python train.py --d_model=384 --head_dim=64 --activation="tanh_gelu" --qk_norm=false --parallel_block=true --init="normal" --init_std_down=0.00335 --optimizer="soap_variant" --beta1=0.95 --schedule="wsd" --batch_tokens=[65536, 131072, 196608] --seq_len=1024 --doc_mask=true
Each number is 500 + 50 x the weight over its row's rms, rounded and kept within 0 to 999. Layers, rows and columns count from 0. Numbers have three digits each. The size before them is the row's rms in percent of the matrix's.

# layer 10 attention output (transposed), 384x384, rms 0.106, rows 40-52,104-116,168-180, columns 128-255
112:529597580486505456508470607419549549431485415535593586438492460521546472515449483427488490412468482491469623493507509483508549598582426507534547448481504537549509500523532572452571503457537538488526343510569553509404546467488485479583511439528543564515437470549520442540456471549417571481570427519449515464589448493494451442448528465520465482485511470487478509467455450433442528490463
102:475486416535533560518557516569409520453455436488544548468503425464545448572544550419453433512450429527562542435471490548509489423466460450474449553431519518550510541508536500511515538576514535519500491505498477462429489403494525502479580533490541477393397497541429539398474423554435521582495500493450466428514484498475569538463517493512423472539565553542480507459444451413545570456516
108:560524545523557522492442433494442446482458506512524554418544543492543444455534499547463519517566566516356524541555398513441494531468535476453517525412588539519410584513473425596465583541433537469527495517494591495469450451453502477402508500526437580438576394506440444518511446552437525427547385466511538495451559475555535603542526530528521470492530541590427476517515463477507443551510
105:395560512472508547469483536504526480498562495531506457415516444505522542511504458516574502565492542534555463507484582452505451474409491561493471593513479559431594449505522427520502503471486502495486556571573489626591486481504446582548529460515527436521498531548469483518512538498376453475486402564512519397436494487511422536455587486482432566521511433531500485503520533455462530451533
106:545501535506464488557513424502474527468526447494576523522532587492532452526529385467530474505576469501509591520483428557469483495463490446536449532479492476503594535410447537479510453558467494471469592549524484500551478597527537505486532477633448534474453497472480532434515500479487436521511531425456506526436524522492522504492477440538434476465451470544506531491454390545525511465467
103:530479440407467488497504503536546394542441499549402569539513397483549452461447539478613524519440511502479548533504547554599479489542432552508461444497551495426461475422487445481536558567576473453637541462425468530506472457490429459473427534499449459547501502506473462541561419499544546482518512485493576464454543397505467442504545510490572572532502492532613427595552502507543486506473
112:602547444461473529396551538464496524534559443483486514540493493520503479454474484461393500523541536510480406539450527495536525499478513539577515519543529462553481506505467564563475467456548469539559562397466507495534586493511497597484529470541552478491575459588578478494553470535514587481448424582487489472441500545478394514464470532406508505391578448556515460446534413407492448465481
112:525526537499447463559516432452413504501513501562492525512529493440500467577468474592497508510456592531547478500566522517516513499507476533521547549476492515488505521527557565542469447434530463452462458409443524492407478551570489491493415578518478556561487573451504457537488421444563519515497527538545495558397536601444480522462534495479539620547511475440569541438436567561461576546494
107:466573532531622568548478505578535427499432457442525461586579510478452462526392499554493529510467440517521523433519432564477537421512437599482492447442523463451454576445496466473472482453455480570524565417507514439407558369476480548462497481507570474493525522485384498422468514489422477447498502537401634535531466483509536526491540441627517472548509486538468472577536466536463580503494
110:542470452503491554539451410532452509580481541559589509505515458408508570538499495458467496429507526516504476507514452501570448414421533516488459477553418514476465545442505492490393526528551545493555522453571516513523543497523527547569453529439477480555513404479590556492519465496486595395476511571397522516527540466504506445551486526493522546531509483369509531490482468535483615482519
101:445532539500406545469552475630452446479342431634464552473534539452515561507445517504478491526467505524523455482596424536548474558522444432486524543575549496443547476587530412536532521491451549549507527552465550439625456539509425544521584458548511533440493538542528467595454467454552533515536404534515482485454455485440461504511510437457614607463483557549467486490436555494468438489486
107:475386565619475425451522525496479446497525470582444425442518439493493459499516444502454470555495542455520466545538494555520462554494548419447457532511526530546547464529540430500510453503491549513563407442606567526535360595525512521440534575434446467459555474438532465452448503392545595519492457557510527524547540465443512520564464434472540454479533533432526542438501497550553431492515
100:628388448401533559515547515521471468429562535530385468508486460535543492491453464558534532519491492528462596452511436496498506559509517475423434517549484485558718446469501514409393472522567527525508434480506545481532470559559488560504531449559571527494489567449464465456525505430483468539534538521465497456558523506387564461474457426522464606571469418569475460502436418549501502434546
118:466582639497541441483448508388452484518512468537555621520437489481496485514409477468463496433434512400480480520491503466481508567490475523582557315490568527536458428468507531500498541508475559448556452404552495500411444510493419524548553565578515486520499513537551440519401483544489511455464445499500524571557483544533445482485513489455508546411525502473498569495495489458419532422507
111:498551413575525492589475472584529479500453503546431548435458425520534440499520513504486445415405408546508574435482538507449479495415476587473510554484545488516563537634528531561483526572498504493401539528460498485374489452452534443421581574519445490416545428599385505415520463503566466521481523472410485502414490523535540508460467462500415405472528511496506555478423481436593529411529
110:533564484532570510563463494565454470418548428590569542372439558520459499519464472517586572460493487504527508471555544573473498490470504524414419600425609540541492544510463502443484516570458567504466386530526521502502491494531460497417553536527516604454604473524515445549454431584420509475513461515411527530445616513549445521483442519524511576502421507583408526501438400515602437486541
119:446565541535497542515474436458500463493533556526488472427561490531542527491541468492560488511476472554549522600500562513550394459455486477458470623459457540533552487465497501524420434501468445498439542592526429576563452493466478551452441478519643466561563558503458552548550391526458476520451415582466484339471558564466589508459564476410570521469525423491406511504456531385460523563476
113:468544560547569494614489425484502468499491501449475485587519459422497504427533448509484525500491500458449617490507413457489427443408469535556416461514463460561566559501467481503472501493451482441510601479468457458625464567537435547482447536574460509473500532508472489481476520517528478463577535509398585481464514547451476565520502502455464472504492463439488458437401368503492558423588
117:487533529500473621555597524557507511430435589468488532534505436514506545473543549511630497496504490492531541542481554437546522471388506499571475512442467518445470417484569504446508552598586521543572538540508477558507481486504528554488360427566563513496463532485541552528539412556526523513582517554505596512433471496525411463491504471528514482445506454500591406518570515458512502471436
113:563436417498530469495486532477512486551453588557496506465552461502499442468559449591453462455523530443546551543537411480577573579416434519621451595447591491542495429546513571639425409455513447494510504409502411486613531559506480543451499512514423469455517419535466506526493512520488525496480524572507577548500509564458428520502436477487483527426491512420454445525491475540496505470493
103:527563512531530478639516541454396545524488533467397485549535475506534460586505525513531622476461500479557566505607451518486518488383403436548523497493595584428489543512496538544464469525562459497470542423520456552505563413492464507468432536492470548578475551453540601468504519510528471576439540503487480454532496450505510486433492537453493504468477486450578559495414514396452557478455
110:523573638497503524475507362598529537516414460443508454547513470493499503437464484559494426493501529432580583456510426472518427483533509452487525557414547510544542515445468583481517476448448497520525448339432460435382537489440468443496545497509448519403508516522534533472546492387456501464480446563534565539524549471511506493499491492487501441443492533482535481478572492515417504488468
110:533525527544463577556401388512527487541540463580563424458498566445457536516423461544466530458522577560558495517523437469544466439478547463464490521481492526451444535524481526373427513494462522544585555466545556611475519482504476543463490531514479478411504461433510534537501511496470565434432535559457471485548436459510600430499525461518489498511473550436495412495452500533542539540510
111:509470600510501547493508461514446513531393424540484451484511488551516528474417491481421439465521495579578566464528486596521502651515504457433513602502510480470473500497496560599487522431527495452469542544508550495608412557495529473577555511494563562470404529499485548522438473523515540479520445528449451509511482536434522550489532523459544519519444585553578452514507588617485508523501
113:401465459663442412484482590508477453500502381566472403474479513463525428539536443525521487533410508391449494499429454501390533489486485481443530512556477507543492476535530461475608484588533469484561458407580462490524456408525546458444481492426422444515535533470593522557481506495487549577487490510458463531532469470401519554555485517569504496496491475517553527493535485538466523466445
114:557487396427491590444547485546516418426480513524490518510414516489469532475458448531494531491568550556470588410492503455517461567448557462527484520585507466424541546505487577501355499538530527564488357479471465494477507614438516579475557453501477547488520496455489464513505552515490500510448502513492477510624589553476456466492438454483488598497435388531464479548460453492562414517490
091:445500584493447471471457500554408501522566551455429362523489488530552487525585513566521471513597478494595478454479536470493501447499647508460527505571436511487531450488510451541489493524453565520408593545430509454547524461484485496478497449515437430498492475437440647529555502460482499554485544481510519434433525434481516462530509530438476465543493476533432411486542454566505541498531
098:424477481475498509441490442499534523451510541477516458453561555444550575410471482497538552568548571395468432496570533529514552554552566454528542381644475502489445559464468507477459509471456483519420448408536495525531373497572540561463466438464495574544506632486544515573572484467458587379556530473505532520515496492545472385478416474462500579486515554435467449529523521551492415562412
090:552396528485478506471526516553501643552453506396545499603487411504523571593548485457456542522519437504558477486483546454571479423474435486506508492626474498444466522516537483473604468453582493546464541500455398461514496455507506486604488451456491471507432565518457572556556537423555507596537555496521527566454562537385494454514543472450528429483479505494497503497505456570455526529471
094:591440477458482394474593482503502558493487483430484597492530507449511482524461405468373563516522540524423473495516456513512673554557511482504578429518400486531410499509454532515566599449457465569545473479431531449444601585491550433473482527562351551522396483533545441484480504421476561501529560424526564613485458424468487456605477441547540454497426496467527513520559456577475441515504
086:523467527458486469472526487531513461547443532536421481515505444456420553492468555518551476473535499452466412522532474424521503500531436514467476441564441477533415549530481455504555558426550490453512564502481565573396503462442562452497545550424464509483542439528476440488477533507543571478428436573574399531564450506534514501519521526497530513449506504469508507516545638417552437532427
096:453519500543457468524415520418469509546539502467589466610498517539528549483527472515444499570497439487476470494572500608510570545563531454480541491542528533527593508499539569546495510455357547490423444500590492508543534519492541455558555540479539493491539423472504521502402613465434454465475445544519440493503465537499516570501447519523478489545457488554427526503477447490439430502487
089:494503524492517407541459493516397525474478501540511515505528579508469586573570526424624438526481502528512474492547525529442402439463524470457489443578422489450530453531457434430552588518462523532537507539551514562463495516444513408478464501462487474524481449411491542528502528464486476463537554540484500442544541498547542551501476514575507523624532554553536574457456517527513555534458
088:477609522516501461481555567552647470477468538509543566460512528609429581539539456526403533523536385539508502536425552531473504567490600462463512464485561475559465569429532434405471581464409534535428505501502466547569545532491543557503467424467515440494505441593562547458537460554474598508487490504472444515456469440539482475508444551548470480551544429454500524528538445473562415479501
091:580356408558467488454496568520464499545513507534447577460485503539503539455588535457510502563472443528490432542450584584481501572445556524478396476528554478570509533490567472474510462517564658442483568539451476512614488592500522510549525513463555460460501478536484510565465496528509456522439544537532417486453588571531522438545471551491527497448439409460442518478498480377522416523483
094:504523463469553456419496555454491538523503429527466565560461530536433448455564526429432492501519453535432530533453560474531513606569484495486491470475605479546585462554553529515644469573531526497444439543386432497510463475561542484509548422450451512465585577493471487554508545532451440473477436448618489491512522541438489599499461473473475438516524403606496591483484599468445411475458
097:574525441496555423441512524508572541494623543448547416457449575548537463633526554532511430478496434457490487502513641410537539404499527551504542540481524550564512500474472565492481523569527504538470439463490517484386499429486513478458422481478454450606463481498472508402503506502526423486485519450511443457485482525597515507537468577516424499539544425462436509540569415475535548473489
092:513460466434584439507539421479524604583443598510552728554527485499427496417485497540503461474521470500528451482546445457465507433447463527503520386523511517475532549485442535451472552483480507491459528573473481449478595473502433466590504533555531567463435559445487452500600464480538504445554543424497484508482512549517506533426460550520434453454486491550482529542535457477603484492522
098:446553536661473442479455466488465531505508499565521481583484530590478503461528534415461501441531500476485377579553477474472493494475487516498563538471505552512476528522560474536639473481500447390510621529460380501490436427485486469534456535536495450512494508506465533540489464549505501478474476470522605500502494402505497537492545583520537406491544497481505515497555608524452541525548
# layer 10 attention value, 128x384, rms 0.102, rows 41-52, columns 128-255
101:423381534397488477521512499563518532555476518459464548563471572555455413523500495486454531526487411541515468549472455516443411575545477443526534421443489523496521496424445453565505424450431449487556467521443538579500563524442454451484537534515459490483542458393494509434485508464451390647496462502462547465559513456513387414643566582520592543449489476577609475475437478562481458512513
106:488591473478512474516503541443530440505508500550483455588483549532508463482458541540431434605414588400445523588535487509498502527559577446609478477535409501464483377437531541476445462519478456537524566495537528580485484541511535510565494529565577491576452547437437563473496513577529462499544502602578429475524402471542486466554451566529479438511530502445474519509567557467506528504505
101:478413539514521504469540559557493556546513552463566545529464479621471559608539623558534525383473429516462464531501498522505413459534512514480479475529553501469505425512547536479464476514522487504494534455469542490456392431422595428591526487514513568513437441447438534392452550537438507477576497491530531468514529488536467512483521545587490451466504526504488497423511516440537508492557
105:453478515544533523584496512506366581427555484491550510404544590480557498422507574422490543535422546558568462367504533496413508456527507503532501533488485526456549475449470476497460412603477460562459442490499545468445535468431461486586425459477512541500517496452530518568578551475560619524458522466425487512403486508536441490562504511508524475464505517524507530472479486589494511483534
104:565470487500538514449471446447513488520454529599461546462548613453549396572406487461443481412463555520520401506535535497467412439461505543484388469518550523446418445474409407525532411435524474570473534440439511453460547492436562497442571535433470514513618564507465505506505509398494477561552598417553483560528515441473507586539479513473435436442514495510510502434519483474523563453606
102:462443592524470482506494491463531459496529499438477504473530442485445467535437540556455608401544429519446517489510532587464529416502508487447525472465486519477449565358476521562437408553517536427456505495469519466517454478574488438502486513528571597482471561498615465443491528454494535549383507502565515551387459422495545458462603486487474487383466449470635464483481595509445462516573
107:539470485502516495539437555494490599472499511509515395551498556485539542512416494428552399529389557455435504507557531471498471478506438523478428539586382410454541497466460487510623485511533419416553503479562464462628487558494502409541513471519546554476498544467384413518535533465411470469571473511504504458572549511475538520571447485453575469578421613587477534555591607510512483527565
098:489587469542483539534490428447474558416461480511579449447443509482467548536487467483409483545517508532490439495495542449562524469516439483485569536483484511488499467565510484503543486496460425460599438532495553507562482427530429448441420472546396536535486450477456507511518557540499458498576452405467550470539391478423474496479461549556533541579516558598586501435495499616595498471448
109:500463491583540470481571513523480519436461529433470483462562503561537528461517439455564510548604486445620571510528471545455534511459431556645466532498454478471425524480470470560517560465472466396529457439453494483502529561434499425463500493569518529580409483531612364452526526405571520641561520448476543534426477534535433514575499534496482477430558522533478581435448460566523577547482
104:439455564462467558570494456419481503592518474436481558617519479453487462483469476473542529475608556491493460619520432488426336477460438544476515483505445540465419468555560418516526503485500452517505569488514500541451522445530463518535435555464511462480513481548490440613495509480459504506521502475544498457455533453525543530460500497521526481414559483497466656371522540489549480484550
107:517592519510434500463467549544456531482533446486461445472547550483575487565550529513504493463615504555503605562521516528505491594473569480496404648501483446498468429493545490555434603454555531462518576556499561601478575546471563433417537463525511431550518578581428513507497479534445477504467499487493502495520525496567558554465475482521562588567480534500477475547515497490406602554569
105:493556577486516543484552567440393431488487451483512526430542501424507466526478529478498502603463478530513508519529441486451479510476438530475414551537446503529491469527458501461552507496436499560418416525541510513474496451521563481488412495420521497511550439427602531495485464434510467488510540561423437477439516488525485492496544453480527510537475617456498480462480465499549523497486